Each number is 500 + 40 x the weight over its row's rms, rounded and kept within 0 to 999. Layers, rows and columns count from 0. Numbers have three digits each. The size before them is the row's rms in percent of the matrix's.

# up: layer 6 MLP up, 3072x768, rms 0.0327, rows 2817-2945, columns 480-527
# down: layer 6 MLP down (transposed), 3072x768, rms 0.0327, rows 2817-2944, columns 480-527
up2817 101:499495556582557542530461470479517519542485459537419617462497550491556524437490459475433414517497569562503498436529503488537471470535552526578520
down2817 101:554510430563570527478485407595452451456486478491496476444498487546452402454435507497510457524548459501459534619538483483527474471534416517457516
up2818 105:408495566490492488530563547467496490564482456504476488461493460472480531447501511508505510488522557467425497506546505446484503526489482542491538
down2818 104:509461463479505561497462584469478479472484480464499465432438506512492496507487539451544514518521568460463492509524589504510468502425513493486521
up2819 107:578511498437475462520501490506457574558570531549493457577423583507519581455528487462483477446491453448514528466520576485520480438525433479584489
down2819 101:501494483521478547510531495577475552540504445514490470452470479551526493494458444532528499577528508499504530475524484552482504436491561455514484
up2820 114:478558506526549537504533486496530539526524496503501520469460420527517483462501462450510486527481528545545507549524528484496509445538532577541492
down2820 111:495454465539425558567523476532519485493597486498417516528501587459544496518464548517477503513597441499515468509493485516528413516504518485511460
up2821 096:476443448453527480505423494529474512523545436510547428449486477542546566508482530454514541573539471486492516510520489447497490496543488523502628
down2821 096:490505565555479579556558492537465475474497595479469575452498512511393429463514452494557562481480443445466440482520510548485437512484464501493480
up2822 088:494494508501481487509445519499490500431484553456509554523496431495512519469456504459524501485542480434474499475494426506543470521518487497515457
down2822 088:473508558472524500540500521569467450480522538485498508468538537525495543472498532492472539466453566641478524516557495479482558496494436499535529
up2823 101:469553548529513493494512546524477526516484473496474512519540417529553445479486502500577514521513508528477478546502504502489526425522457515431465
down2823 103:456550441527479502458424537524553547472488425522565437491558566557489448501484504503428516452533482523557480435467464569493439541480500508569506
up2824 086:475481502560476504520542506497465529514498514522547450527483522535520497476444451544467488515479484513522499508547523516500548467551445540454487
down2824 088:472489485461428479576518538523522447457513504514481478417545490502522487500503553493516523459478449482540432538474539480469504517451513468466510
up2825 101:457534488497490585495523526452515496485492462533574429471495547526540589487480426510535483533516510552529542464483605502528506470476497577546505
down2825 097:478448547463464524514540422518478500502496516481543535490519473429495587468578471501530595521509464471525501537494533495500538498495515475466493
up2826 091:483576509506464629504506527547513491391524440496444479522410510485423562449518468482537535543514483440488521442482423497561508457516477463515471
down2826 081:569531535530489441529510390541494494581537494563454454553556565540507524551540518501474464480444487446556493515449522527487528507457547489494529
up2827 091:565545511494555504511475503525512493533561408561488503531432445534485474437482552532544469485514529459516462547414425474513477444523554494476555
down2827 089:505477470492505479495490467533438470488483602408500425477486527509533466544496471508481532505491449519493461541562537444550496553439584477491463
up2828 104:514489460572508491456492452528430524462562490495493472522470469458511530511510519493578523530518498496387441538569493491445520423507525549477544
down2828 098:472469446496445433476530467478501529486459468545558523445551536512480517509460565515485552553541498537524514523466458487470464473430516510490440
up2829 093:444519536566556474515485527476514517508524537522488495526517485482456502483491502529502506492525467518472513458464517519445562478495502551464414
down2829 087:518457501438463578511462513518487427551449500472516423463518461494477460503492551585484493453441539483552506447486470471510505492499521524504550
up2830 074:507488480461501463548463509485538506492480472548447516513508518522448483523490473486523518478494506510524491433502490513436479541511497490463492
down2830 081:491447478536512441488503508492448489466552492510529553526451488498481468486544506499520541476499545418538460509572492488578512484469488508474495
up2831 097:532533509407521465519518458479533507469561530459466450458528520507517537512481442516559552490529569523583464474498577504497442517491561496518497
down2831 075:442515533493518481480466499503540489498548498487499522525510477551463501484512495498493457451530490475499509533486491554540484479453540506530526
up2832 123:590486527464517523541515521522580575486501498495502554459479461513506520446580424482500482503567582494403501550484494496543363474501490534459473
down2832 128:508474543459482445484512522502572546484542535460468581490508493507433498533576526505467477509531520537514555521415461506541486473460469471454484
up2833 111:516501505479559483545481471556501522458519484483516543483490549487456528543455453487424436488495454568484483514551538471550467462582571527587450
down2833 114:445495465496469465495472485456495485524501494434482511504445570474523497527529546469472470463526498500524490553548544515518433525531525531506456
up2834 101:515507561482546529498414556493449547428472487591518477539435436477461563448499511504453497584508525447439458485520497472489513465586535501512511
down2834 086:470495560422526482508514501523571486578484487471479510490532507561538445537463496539436524490499451581490513438451504534445499553487457501522465
up2835 113:515476573503451457546511478522477534464543470519536528476531497506461534497459459488494477530574416460450517544483514477487479469509479497472497
down2835 109:575427548492501467520553481461460499485520530484524479445466522526497480496566495558477372487466432500521478502463498506504493527508490553421458
up2836 098:516490498451495509519473486559520539522470515467541424469508544486513519546569501483479486526464482543495525555519523469486399447491460488516485
down2836 079:511468498556462529496420508467515492483489597505568540489442464538543471454453605488500491521469499551503508512482545507474567537421429535445485
up2837 108:511512494512523483489457490562549576529490538554529480511508440580545490508489532532456473526595482417555510507487489473477501492503502504508528
down2837 113:469490544450553555523511566547518470444512481520548506513480457548460483442430428491542522452492484384487520493508530516487523470564410486531533
up2838 097:519550523440541491564488493561470559517530549541523470449444511455549472519468532508465478504506508529502500564469516484521375545511558476523484
down2838 092:480426518477495450522483414501524509515439491424481516553502514489480552497469537489447418504541458527512495519455504514498540522520500545520566
up2839 110:500547459501482475510498532444507550417450588554529463455589400528567514488522531502491498508481473498470451495510538509552517496491563524438507
down2839 106:539466479461466516391500502552422461501522534477531509512498488486458434506521450521457477518479443588535518510601476488483465507483501478548517
up2840 090:536481435473513521567520438516522499455457536476483425478495536548412499555464436477544493502554475512542552492489521476491427509511570447476530
down2840 081:466499535482541548490543508535526491517487479436526525519497478493443453549522538514511473472480522473476480492493504542528518566468508495397571
up2841 084:500437545401480511595435469563437577512501485546509513520417510535511512513424527468452449527492526552450426494571533477477550509484481571501553
down2841 081:490524491575565515551556505514470484496586445476577487418537546518490468508545516512618488487449525530474446489528522567504470601434546567492542
up2842 098:500489506577507479503541482544487513445510565534444509483453467515455516522509460477527500532474486506495543602505488485539455439528487522481505
down2842 100:482477456480458510576433498466524479553469490551497473436507540501468554419461496460523489591528502501514466473425506540458536457489478553451438
up2843 113:502533589445479495494469488536467473568557510540426445521458463539452481428480434500446479544544487559491566458541535453445469542560538448481499
down2843 118:492460549521501497491529460526493556463555505481500522546575481592488483495480417522520525570524546544507463524560584553547471471505565479472558
up2844 109:623526499532480555564521584428511512440544478478492450479513520483492542487523471430480565495473563573476465496510479479518474522540505449489568
down2844 117:591448547512466518504509531448539492480533478532479480513463538504495537547510581563594389466449538508506582421501465517448476515530549524581450
up2845 086:600509543472495493504492589540479538540561507495462513527522560503520498429472473452450494483527434547551485481537479480548525494482557430501546
down2845 080:504483457521499492587535491446504444512484440508505483474533540565582458469464509563510510505568563521512561494472456472465491509483538509470532
up2846 103:512535496493482461567505520473529522518494522575541451540490519519566545462487517485462467489503489432472523545482458494515465542533515501518504
down2846 107:546504472488519540499505470503482509465498552561478514580475509551550564483450469451483505505559458473499516574435456511458555427522460500493503
up2847 107:582533511486501465462443536514462462516397493461488440540462494515572474541484494455489537539520471491453495516545495491489517511492422543452558
down2847 100:482535467454510490556518475513508493550575570476547496476544563495513531579516399481559513490469412494483535569464473495432492472521493525501549
up2848 103:446476479556470460476523523547535541546425488564479523529492501548522556531444521514482521534578516458465493532443487498504426420526400505466475
down2848 117:521556493503513473506486470457565466525505532461501511557514509510464503494481503485436540593480533490546491564558498537447548537513539481532532
up2849 098:505462512439553531538486495491457529476477518555523508513496460481509489531479529517497503486464488484504465517541572492457476487525462605539529
down2849 099:485482469508544473489502491476520506465534494495562504515483472495463449484470541483509544533457478557428501479520421514523539443513571513408511
up2850 110:514512502497510492529478482466492488515484488502491506500481504528525520486544518509498506486492480517502458491532501514490490501481509482507486
down2850 075:495504454513507513452483542516545509494502466519512507508460468506507468523515509515513478483539531490530512506474509524532497478503482463501491
up2851 106:466518509450547497525498549460441510507557511534476464465466549451501544528543472488456511531636511464418579551507462482473537454593445521472436
down2851 100:535512490543471517453524535418473458518543458512457470598418450497499473452544527475499512527528544483517454536423498503517593462496514540465464
up2852 079:499468455497554456534497464519431503530506521511479475543518487515557479479461472492459490502442476473497445412502447511485526479522477519505527
down2852 077:505506550493506464517458569536495462488497444576558553538491551511473485470531489500510560492505449512568571498502511476532429485465512529466475
up2853 086:555454534466498522461468515572539477597506541520497454521545533506501498416508503414447445574500531579455493541488474485501517554488466456538429
down2853 082:481396499488497500504470467442469437493528474541532508521462504412543477525493485547440485483519446464442506506544464580546507488494505510477479
up2854 093:527560485458545501488512566519421567455503464506432536533472527494424453479557520504476556453564479471426426483489559503504543500510589510462546
down2854 093:447489456510469546522466543549509454524568510538508496424501493532471587537470491533460541487490505519560507526496464531525465528463502476546526
up2855 108:558506557471477484522522494487451487493497493513442505487476488500562487421506522579514436529440489510410451466478524478373538553504534526434529
down2855 113:515466526531461505496595558501498505531420492431472514486549507482493539539629499526576525460488531481513478540486479528492494599530551515475495
up2856 101:453513503519533516546506507543519556440476446458530447485501513500502502481508479482497465503487512497475485391517532489499550506488501499559544
down2856 098:512482533465474512467476445498508499520432457485597581460476515514523462523544454451485489485507536484488494503454464452422522525520510450487587
up2857 110:472489553531465538492549428543472482487481418552506515516530405490480465475484502486525492555436453455496553556469608484514487547506501465558481
down2857 103:469499476426556480486496502484606489486503545519517542474570500504548514498527514530486503603531510529564546489579452499506494504499489542496476
up2858 107:486520450504512500498510503434507490494543485562481521436447452577518476516483526465493514444589529457511489476522475447558469507474497495561541
down2858 104:490476561591558441481431555466489485476588402508452481501579488518477484466502526496463457516498487537627529514503526519495462452429610516540526
up2859 073:531494459539498568456477463499464497551459472503485452452442507533403516472486503495499555550540491547466565549482547510509538526480517468489500
down2859 078:496431485533507477461528512491495501454554503498521551557550478496532525576529487489544548460507547452544493509528431450609459495537535492498459
up2860 098:508502580457460421508532482474449568417457479527531473463500516548550465415443534417477555565532563459479447534544512526478455561496465526432474
down2860 099:495496529550457529467507524553445469464438542467459552514457571471462460469558453489510436540469492524546546534466564526526549400505464486514492
up2861 107:499563502462577574515472480595462585503550505534476540524464406546490480537546467525458542474396399540482511438478549488492498489552471546552446
down2861 107:584498458495504560464481528558478486535578494451488518540471472542446564529503517497498437466430399549544458490496454552518477476500596493498405
up2862 108:461562530570527477459571576538529445466529470515522543492510462494514534478497454527521433521487526529509474564521457488494489523479445545447477
down2862 105:504493444437558413540525563495489514562470504519442505530506543407485428522549466471513529522571518461514501455448461512485457468513507519525451
up2863 105:529600500470495449494492538477506519497504539524521438550485553574590545469484488474490519520505538480477504491542556506532448515479501432518528
down2863 103:483484512524514487463481529551503480455467420535470420459443573537528510469531505431418513485559452531496517459509520584507545456493522500489484
up2864 104:442492526507474502482504563476471505548471493594460517471548506527510517470471507455552509509484486429474480507553515444530430498513540530473509
down2864 119:417502492468512531501482519487532556501467511480526498494525517524442536541516529492507497547499493479508571516522506483503431509561528422515511
up2865 109:444535465478514496553551477496446599529501523514472414442434464514537469459515564475527572567514422542471517546459483477547450490505528471493513
down2865 114:483465499503551447498449466472517543548452458530511472529529524508497553472572455448489471551440438478544488542484540457390429521529498469417513
up2866 107:491535502561517536498504536528511458542561424539488523535459442495485507507516537418530517483478497474460502529516478451497553486500479526410524
down2866 103:517521517511526518450492542488532486565431560392457497461508487515416516492464559479484504484493437473526526487606534495465506485412551509563511
up2867 102:551511572504525456512530520515418563531500460493479451503426514488509466474466494486545547430419485483491494497515514495474433481543535573531465
down2867 076:529466521507488498496457507552481512494518464496481471472466490523497513522485406523495531506481473479492510524459480452479462516526430506456488
up2868 107:496538508518467490488518485464473588441486452487487491484513521479484575515520474488470537502501484555584473509525461464527410487540519455416540
down2868 102:553448521513469504486510512513507540517549480505531440483489474554541508516555463556486499420440477519439510505476536492494484436474569545532521
up2869 079:529519511461444443452533537529378474486459488476525512461489552528467482510577503541556430481562532514361478511482474501515488479465519554528442
down2869 083:454468531517498567446456482511481478500496554549539508522540539520538452489529572579495517515539516503492493485555431501557482465573575450548508
up2870 089:509518472509488476551512521555451596540490453460425524460480498491518544476468520460424507558480507527521581467439569509415507536488526461471417
down2870 082:444479507462441428521435514503534460501463463507450528494496472510537567525512554439581505522456506472531477438460512462542443549476465466462533
up2871 101:564575546496607492516513507580473536506496531490481512460542482569448471492473560427369496548494539508542565471483580497476499509497499555586470
down2871 102:512472476522516531468482551500525597551532448517480479495484468448474535545462402508553497486540487481481385504550507462500543426505517517511523
up2872 088:457493500541492527522537571497484492491450505469427435525477467474467519472479528516506534464568528504470546531479535478534482516524564482480491
down2872 087:519507538439490516558495383516441483503515464553567502519531542521505522446528541441500466509461542437497483551510484517487437522531444539430483
up2873 083:419493493503491569518439487445484492477474543486508485476514425515558494521440471508516502503496491562531568489508479506418523608499506547419515
down2873 086:512531454493530499509503533551414501541485453497525494525473536502478508474493495508453456516520546461484528497433502544529555408464568471566550
up2874 116:529542487510455471493468485462528511496543500554471462481536503494474578417498496444496496532521515511490425579581487447498484413563492479484500
down2874 115:540522525559534532447461524548451400507577397528474532499546507524454524431497411477466526525490508444512478461534464385547458476543529535482482
up2875 107:485524490540507427554535581462579552475488532519474421515512433488529501499438475472603451546471378505503494470482475481481554505567555524488553
down2875 110:546445441445491494464479517511520509446470534498488488552524447561515519545462542481565523478527426508527472479500463477499518526505569490525574
up2876 109:500535475484548489554538541489542503495526477540548529547474487495451485455541496483459503576552481474464523524541556487565453457527471539485478
down2876 103:456452524527526474542465544489541513527534485473601489521480477496548550460490527563466531509456495543497431519500522476482522460513499507491492
up2877 104:585550552502549514542519523532426471515533515591464482455505450480516627513445458447526462527528475441536513407455529464557459515533495442490450
down2877 101:500512559477477522519525469472492443522438524616496456443526465504491460549453466553472445584509523491491557487475469476505491477477434512478394
up2878 103:546530527516505536563451473523542529578522506562490488492460446472521531481545492484498442502548500514471466499479514462554566515582549519510538
down2878 097:475519585451534548585500498489477483495470499550471510509493483446523461518511434482458541506518575506453481496506464563516416486466454561578478
up2879 112:496563506562496473543492538482521506477448452521496529505454542525488533429463536440476519527512417453484477477530482441547469476536525490504488
down2879 118:469536539515512421469464490503498545557521475423478521532532468463477514502500539492551547470547518508436537449487510496464538520511556406500506
up2880 109:541517602440534510571549538628467498500467513538494452512442486514527483554507521475524507467505529504493445437510471480481466575505490540486519
down2880 103:553471482477429426512460518478498488498532551497522492484469467463492451458556490546479513492490424625507557500573546487476484502504536503506472
up2881 109:457496523517604538499555493487426529520515482499506456472419411496503501471497507454536504476521569426374454473519467475480514468502445477505553
down2881 105:504517517459540539494556552380391520520435440450551483508457549508467541475525481476564490493534503483426478495545502530508493504498506458493516
up2882 089:492561520522496447466537559587494498541521554558436492567432516503476487469468510549522483534483491487493436494550465498470550478542503461573415
down2882 093:491585533450432365476459398516496538546516501424488539398573465458588469527481450448538504428481503527504556441511493434460559533484559480518490
up2883 087:455581478468456547439488476541529572559441531508563440506517487483424481454471512548503416569474462570463509514506536467436451546548463494543399
down2883 084:456414482478487514580501539462472426433535451457501470514399468472519535530554478532479532462465560505519496506589472503491646430466419507516608
up2884 101:567486493482499472558480490485438522437516475498427492498529451417522510479454457452529507478497468551484485502435438484502534500497516453539536
down2884 094:445486513608529531445431454443482482476473422505484486534487487516515540445507558446437433484527551499476595472600472484570442455506494569437445
up2885 093:508475448560508491529483623496502571488503497507527459539503506480524451531457456498488547563499476480497532513470490466586531513567408482507461
down2885 096:461529514435535492460474528534500435519574463517474450503514524482460569469533501508534486439513497510504459466474491512550493467472489503527549
up2886 110:513530489493546489494485527560488545517445512455514496512556463515505522536493510534483487454485450446444545478516488480507472422551483545551443
down2886 113:531588564565529508587517472520507492530508465479505497545442471496482474503548481567528504381467549439531510525497533491467488502504449484559504
up2887 108:554463492503495506521548559498466516515494530480519491444571522500462538474494456481558536605516381561490537455444542477502467519468403483461430
down2887 115:484477466487553475535511510485523475524444453524485394571515516520534541466496458543510515437526462494429490529489463525569493554499509574441440
up2888 098:474523596563510485526499586468513460519475392532499458456557451491493455465520582493535505507581553465455517481482448491446526473502535461483415
down2888 096:522488405446481511435519467487480519481495552470496527549420529545473528537485496515491498538498496483583531497504496503535523461488441520441585
up2889 110:532481461502509488488460497502482556510535520530494408467479503515475500573511466533486478502586426451458509520407519460480392480553481454569493
down2889 115:499505514518459465530585409487460527435498575519539401479470459442517561484516529547511541504502545504564491498447498474473487501455502441552548
up2890 106:500548470514512426453531439549531566436533483486490457500479484547496510566416481504511485463544481460492485578471442458462488473521574442463560
down2890 097:506526499490519539579521453469450459506444454546498479453506476436528398502505486495535577492470512519489525557530505465547516544492490503482494
up2891 109:570485550543533465563470585481544488526465489538569515496507542532440594434464525472449510463574510500472443496504473477502506464465472502505478
down2891 133:500518522517468569447425521459473426471491551460569480503460568473490492496458552513499536554578478469505585530444520479525427480496477485440555
up2892 116:498462500485509435563505450489447531533577549542511491513446488535491530503535465483415486575515461463520485519537479484476428446582462495506499
down2892 120:477475486506418451498496467467514482478561539510537509466498502504459519490523553433447509572485525590535482518437547529481540545488575487516523
up2893 077:480433494501504522460452491509516467596494532512497480491525569481501518442475492442458505574432476590482503557520524519548488421508487531513465
down2893 079:536452497520517484486489487494506472484464472568495545541464477484462434469497513428445566426507419543491510535519521450537519493494498488414505
up2894 077:460487521497532515553421449490454499586495462488434412444440499536505570460559490508495494483456487602488491497530472468474533489483463610507467
down2894 081:555476523490475481471417530523499425443563563523539577565553523410431479513526490473551489512532494450516548548549445503529518470504501462459589
up2895 112:541531582424520502535458560408453596527527507544477470469502476460456590493546496500467511533441481475438483544527503515549494381540552493535508
down2895 129:470438471500400461509500587507520474526555471506445480516479547484589514501550515475496564469553501503479527505526429570575530502554526423523560
up2896 100:508514546554458562541404510485524470515472488573506417448512482444520507415415496460454501464517548546444508469568458475542546507463505533541529
down2896 102:479502515564512503487419474555569442506523452533497398524548530533455488497481512487495480490540479540507559482508496502518455586495487560547471
up2897 111:395563457443563442511476604464442491474534398470458452562496525537479550507517511550481526497519524496535484530488511478540557557497486557552525
down2897 115:458593522540476520559536560582516468554529474522524544525476566517427532454456560541416544439564528503529499558512443519536572529498460521525548
up2898 087:527505435458444527461536465559478524505483532457498471472471453555589562486543438475483502552556510464504417512545467478472484547477438565443475
down2898 094:533541578489572473564476455470537529487552472535571480495552525528465473523489502505490463519459497503484579405460509536519489544458454491578485
up2899 108:534558495500491503576475503490518513530508459589466538517493473491544544465468491458502440496460450456540501501572528477501434493538521507599453
down2899 104:512486469521442447423539479566487475444541546454521473522476552461482428496523535448495543514464421545500480469488516439456503480469482508479542
up2900 104:542532479450516545541496519572449611522538435478508507455402485479481525471542455550627470598521450539471459417518520472510483466517470575473544
down2900 098:526542465490522453554532517517474439542519511456531470484594501522524473513528449520577525454548407459480539484452518487540524447422544508503492
up2901 089:504498532481482519469472456505534518450451529497453493485545507490457510471440526480480521536510497458499477462533572476470509567505473475520427
down2901 085:489555495473503504531560535481510449604516450584462477545490429486546515463588464556551492481458473474488459470501485523567502496462471537472535
up2902 103:530521519445548423518453462506467507505498526500462471550467562529518535458516465413569526506538485480493509421600495417538562473526538517542542
down2902 096:499487447525436496496497473540560496534526549455495501481521484552525455468468526497472519547604561481473492561530505517495539430468484513491400
up2903 097:461455464553495559498479494464433558495474500512464469469531500531503498470505467527573476546487552487463466464565531533463480504441481485522508
down2903 080:471508537495520490473472509461462497517494491507526503508537469520470524456529458512440517559546524496502465538484418601481529530430529515485563
up2904 094:518482558514478505481551548570443506432535560498491471461534489538479481500524490508514520467520506539549548551520443515464520450476444489516543
down2904 084:501446504454507502479441466456492526522509471452525544500442469513494447459528527531531462458486528500498544444465483508477493539455533546424539
up2905 115:465487542517496506434525520461461442489517425544472510443462508523563450477503519540497505527567479491424513457554392482493412459581479573523575
down2905 120:507529499490537454521455504500439523515532561503473548471506534513495458538506485568425477448501483559494545482466579536437521494485494476535548
up2906 090:503575569450544497579446445560512528500501516520518511434458493609516498423523462573486443530514548487481467484490487463475538479481549469524550
down2906 094:541517460477515458411472504578509482468513474448555471504488536472502528541548517502484484549500440503481534477503505526479471505402514509514534
up2907 105:433475473484578496516472418527480540533558532568440510491460469510490543484500431509467512472514484547547492489553474471389486414499538526527515
down2907 105:507500426502541491422517502500493495445436510501525527532583461460423559522487414488542513463506486536486483475497486497496406476469446498509537
up2908 104:533467453483442576506472503462435504472484506503513525478474550607546504494540478526515522442534438514495435441512547490468513551489452520487506
down2908 101:562522556516495471479557452535464525509542494529468446485550543459480537577470462530558517516455498493566491519465506428469421505532538511551482
up2909 090:519492519437599529548451498505444594513532465534447432506425495491448479488539511424559530478508560542499441507589531452446515539569472474507485
down2909 088:509465479495506455480522553459556525429476437442541437486480499459508516465522508479500509425478490557525525485495578475487486488441507486459502
up2910 103:540510498562495528506564494456526547484502456527547489537555463400558550448541507479505467524591439498489505446524490479548409512482487509432493
down2910 107:553434466509562599413471446528500417446503531549537477472476551552512459457493392478525496468425466486503520478500461459545468512543481497483425
up2911 094:520530552497553461481477515445483464525629482556433519451441503506503545530572545476473432537474482473520478470471462498500462485528538508467583
down2911 097:492445557437470435505447509435534420525412503506555496540454508522474492569527510431498527458503440474533567544488441514488574517585450524457533
up2912 110:493502572484493524553466486439498480459487463515506493470511443526545619527548502505483467563517499502459504444472465463540509524495468486481465
down2912 109:402483531489537468436455500541512508542418435488428486535487463426407523464532523531540505548502489515540445534491514490451530498454511499473518
up2913 083:513530579529538487572451446528436521534430469471489469471495475492490518428527536474540464506482483534495475489526555532451481474494530482484504
down2913 077:513485519502510512513478495505484485515500474500514476496475501493502519464496498492507508494507496509521483498521475509485486479509523499508483
up2914 098:477466439584449568529465481479489530507481556537435482481460481532515476486469472509545492498475454474542491487449522486471526521524500504487514
down2914 084:483487460541507522484553522429475524517491532470500489510504469502484497485463479539480548486554512431478514503521474554506462476483494511524546
up2915 096:480436528577478469560473551468434568481495592532560497518512486516452485495449505531488495490536582540512426452587550486467475588536512437476430
down2915 090:489511411481467579554557575460563485494583450540577447563546494480480460469528461521477564505586518487586526440497470466422471469525486570530489
up2916 107:476498485473487498493593454518511498500463509524561571473592502590559540505432461476489479535474532577504475517497597496563490499522492488507507
down2916 103:523530437511422455535503466468529538486493478462481544515505513469495524536543556490486590451548399485523451440476517501486513486478541538474506
up2917 071:532448506559512503510550514547485566543485469544594495496492446540486520536464435467449507523485486491433511518481543526560502527522495422455501
down2917 077:477519533486397500495437569430451532538480472533559541554478587448546496450502520478479543458484497539491503561502527543548540486466538465526482
up2918 088:474482465581485499503531436612471569565449512559564522498475407554569494485474527505509510548492521552505483457587451507435520463475480483533493
down2918 092:492585505512548522524465458487529469500495441469522511503515500473495474468463475532527525433459504488530542465408494488518508593450452489537476
up2919 100:483497501490523510573588499457485508518546483539471526497488465495443513427531528441499465471488499497514486570503437490584513462486510459538531
down2919 107:502438566554534522486535460509472433470484461535495505529407439504478482549603594479481509487515541481455471481454469473515419442527561468458557
up2920 098:439532564508589509492497494499579534521574445559512503445534489534504531490487516493507458502584490451473511512449520453541517527496481477497541
down2920 097:533539488466483520423542468510521458495458596460525479522468536470560555535477502452532514457503467508531411508525452532515564548480525577459522
up2921 107:488531556478556490465513547444550469380479530536472583436405519472457481548479465531585401556602482450499529517518494455515521474518481496473533
down2921 098:534502544488378499520573437533421473451554549496501487491484451423539509529428448523560447452450488462541599464520499474516549517461530397473563
up2922 113:515469486473507474547462469475476535485460453473504494441491483484532573536573521467561481480552518520487491525532510402460444471549447541409571
down2922 113:438492437498432554577462493523565434513479513461463448538459419587541494503435508471564444499606493460455504499537456514460450479533487490472479
up2923 105:514489576496512506499511518513529553516492491557564542477492464512504525509550512499504505464547502511487499522580485435481545467512557503597533
down2923 104:576532513535493451444491477482503530552516567511512515461550543515502422479522541479487449529532577506574428443491445484498483477454511475543459
up2924 101:498500490495539596543470472445503518481415446531553528474529498533485457490448478503543511443474511478448512474499488494490498459515504513469500
down2924 115:524437479575456425524512511553446491508477465499536497528554510481492501470522438575551487491438479443502548528445533542505495588487462425515464
up2925 087:490477456558489473561453449529501466574492491529519428470563504521512570482380498499466468505448476482448453598477536482484529520526537466508536
down2925 076:532571537476505519462522549440522535454438469466482542534478460487499506514467525522457539500515430520533480441519444468540425498471463500492539
up2926 115:564565553554524518503436483435430472513596445510523547495466511524458501479519493515462420445460468524519549482505466474490485490501474516441531
down2926 146:522482474507454485489577517466476543490394480442552521539483562461526539452452533474528516585506512481493509505499452543459526466505497469459573
up2927 087:482497530486516572527523521437432519496446453509418542493477498517534504474500510511487479538519518474458538510538489510476504472575477490469515
down2927 076:518496517524529537486483540462508484501510448483485489510483518515475505476482533483518518482557505471477500552515469517483545506474516488502525
up2928 101:470561513473515558455508525503470525587457537557544513398488478599503483475471488481546548582488539430498521424509522498496458511489454462459424
down2928 105:505489601545538462495516609595490507461528433561460513483558583520435524511568461458494477534391528535453503558568499523485506497507481518488499
up2929 104:517561534475502532452471524511411503466558523501406518542496454452475511458527514486548486491517566476509540512608494396471541501478521556460473
down2929 104:512431570461491520551475458521576521535469507481463476522523468451445539443538485524561470481541479516458500505545477536510468474448498553493493
up2930 102:594514525526508508540511510522515500516504538501510417476544483481488489531517451437529531494464414456483467533449494490554553516527502423496500
down2930 103:531477420549500566498531485539517541520466482536484462514523586499529522538429482458530448508421478526552467464549485512511467532532510511535459
up2931 075:475490470543538614491562555476499509525475491546518576526503439521481475512498521509523535538463499532478486555555505550437446456520506516483483
down2931 082:476424560480490441472463452602487460494476487506443476552499486484461560506564515508456477463501465470497463552458480544552490433516529447561464
up2932 097:516475501529489489559531517535529575494544473575455509526546499473486484441460507486513471501515503525517452500587471403466532518554545471545502
down2932 090:543446511474415509474471561481475481473493504504527541400463417456499460458536487545496510501438464457513479442508510457525469528508531509528508
up2933 073:512553480469506538598516539508517613573493540501517423517549442485393476414479502482455559443504537502530516460400516465509507555506457516523421
down2933 080:509418553536483554453498517527501471479503478505495495550544547448486514538538590507546525493480518505546518538501490531514447509463534489489529
up2934 103:566494532460498528510533522455526471555539492522506509548420506536543478562540574530476472526466551496525457548574451498412514505535484562508435
down2934 105:464496495520442506517453569473475585502465476479417547474569514528535531475514579524480447503544468570467485519491460489458479399572474465455532
up2935 085:472462521479540604450425611449500471441478450479473477540501496447514520513524504446505476499540504466508557530468495494565494562523450575416402
down2935 083:475504514411385524539390477529527493481580424524495515433562488515512532556450459590435523532544456537516502539552486495527463498446469476484486
up2936 107:522504480438519562499483573531454513433555568513476527420503432521485493480530481478506523481490518444554494559538516483485433422467409573526497
down2936 100:509477514438505526495451447482467481552578528470501446510484533465519474513558507513475520519515438479518486462439572483545453483435547549480498
up2937 113:506570485492455453509509501553424496480457507556479518533495518510499524536477483519487498565514449430521485528554535498576481452526518495460527
down2937 119:468573522507559496531482484504482421558528458517556460520480462492501531495449483516528513583475501481460429571524518473506503485533505436500471
up2938 099:498499540556530472432469569491513485497464463525478592575510486466463519444543510505502468502494593539518508488563548487521462486518458538477445
down2938 094:516534465583477443495460480486489401482514495524498394416486483453513496529521450538488523451450422487508486440530514504472520601544458458543495
up2939 108:500488507485473425566568523554527479531547485520557483468444534480481468462465510503477401498528550509459446460545506424498454500552498481513478
down2939 110:475527468560511470529530482576540517454515493508571508431580494518520364445459459491535491437534552463522507515486493497482476472566497480508473
up2940 099:514489521459524454457543537424473530448494441488540475469489470448445455451437464505546477472462433536550500449511507491520447491511506512491451
down2940 108:441445504489511508431473500521553547487434544595481488513467510564546547543551475518435498453549481464457535553504481504436508420495497521531464
up2941 107:558557538496497476542500448623535535497432468551445490456520495468472501548438563480487517499534506459478520509504517481500518402542542469529535
down2941 103:498473469548497440558436505473454468481425478499541531539514507567507477484527445551408489517541568516527432484505475585494539525453474511396500
up2942 083:481503480423537618483546460462520452518481527524462535537503449525549478533393527456529378525542550550459533479524508463467510539517535614453511
down2942 075:488462476488501550476429513548567523488498570508576500476518504476432465491485502534488464498468562536491529468513433447503530539539451475490508
up2943 115:535492558551552479515491581516530476507459525506489500506502429532535487415521447546538551581525544506466519518464510458537501455521466470545549
down2943 126:524493521487531478491485490519449505535527497469549496545600458524460531477494573501490512528563497554488547476423485485532488503526459459522505
up2944 089:482477483463463513494518476460497509517475479503499524493452438540509512514378414518468542492494398522507457472535543501471555556507413503403543
down2944 090:470520531512480490518544457520512526499510508470433476470552546513552514428603488484513522496472485538451518477489476530515483481465574555510421
up2945 102:529535503516485604555497529439547504452464496629458513471421487532466494476504505489519471518482507506435488611534534500440451535557513491459431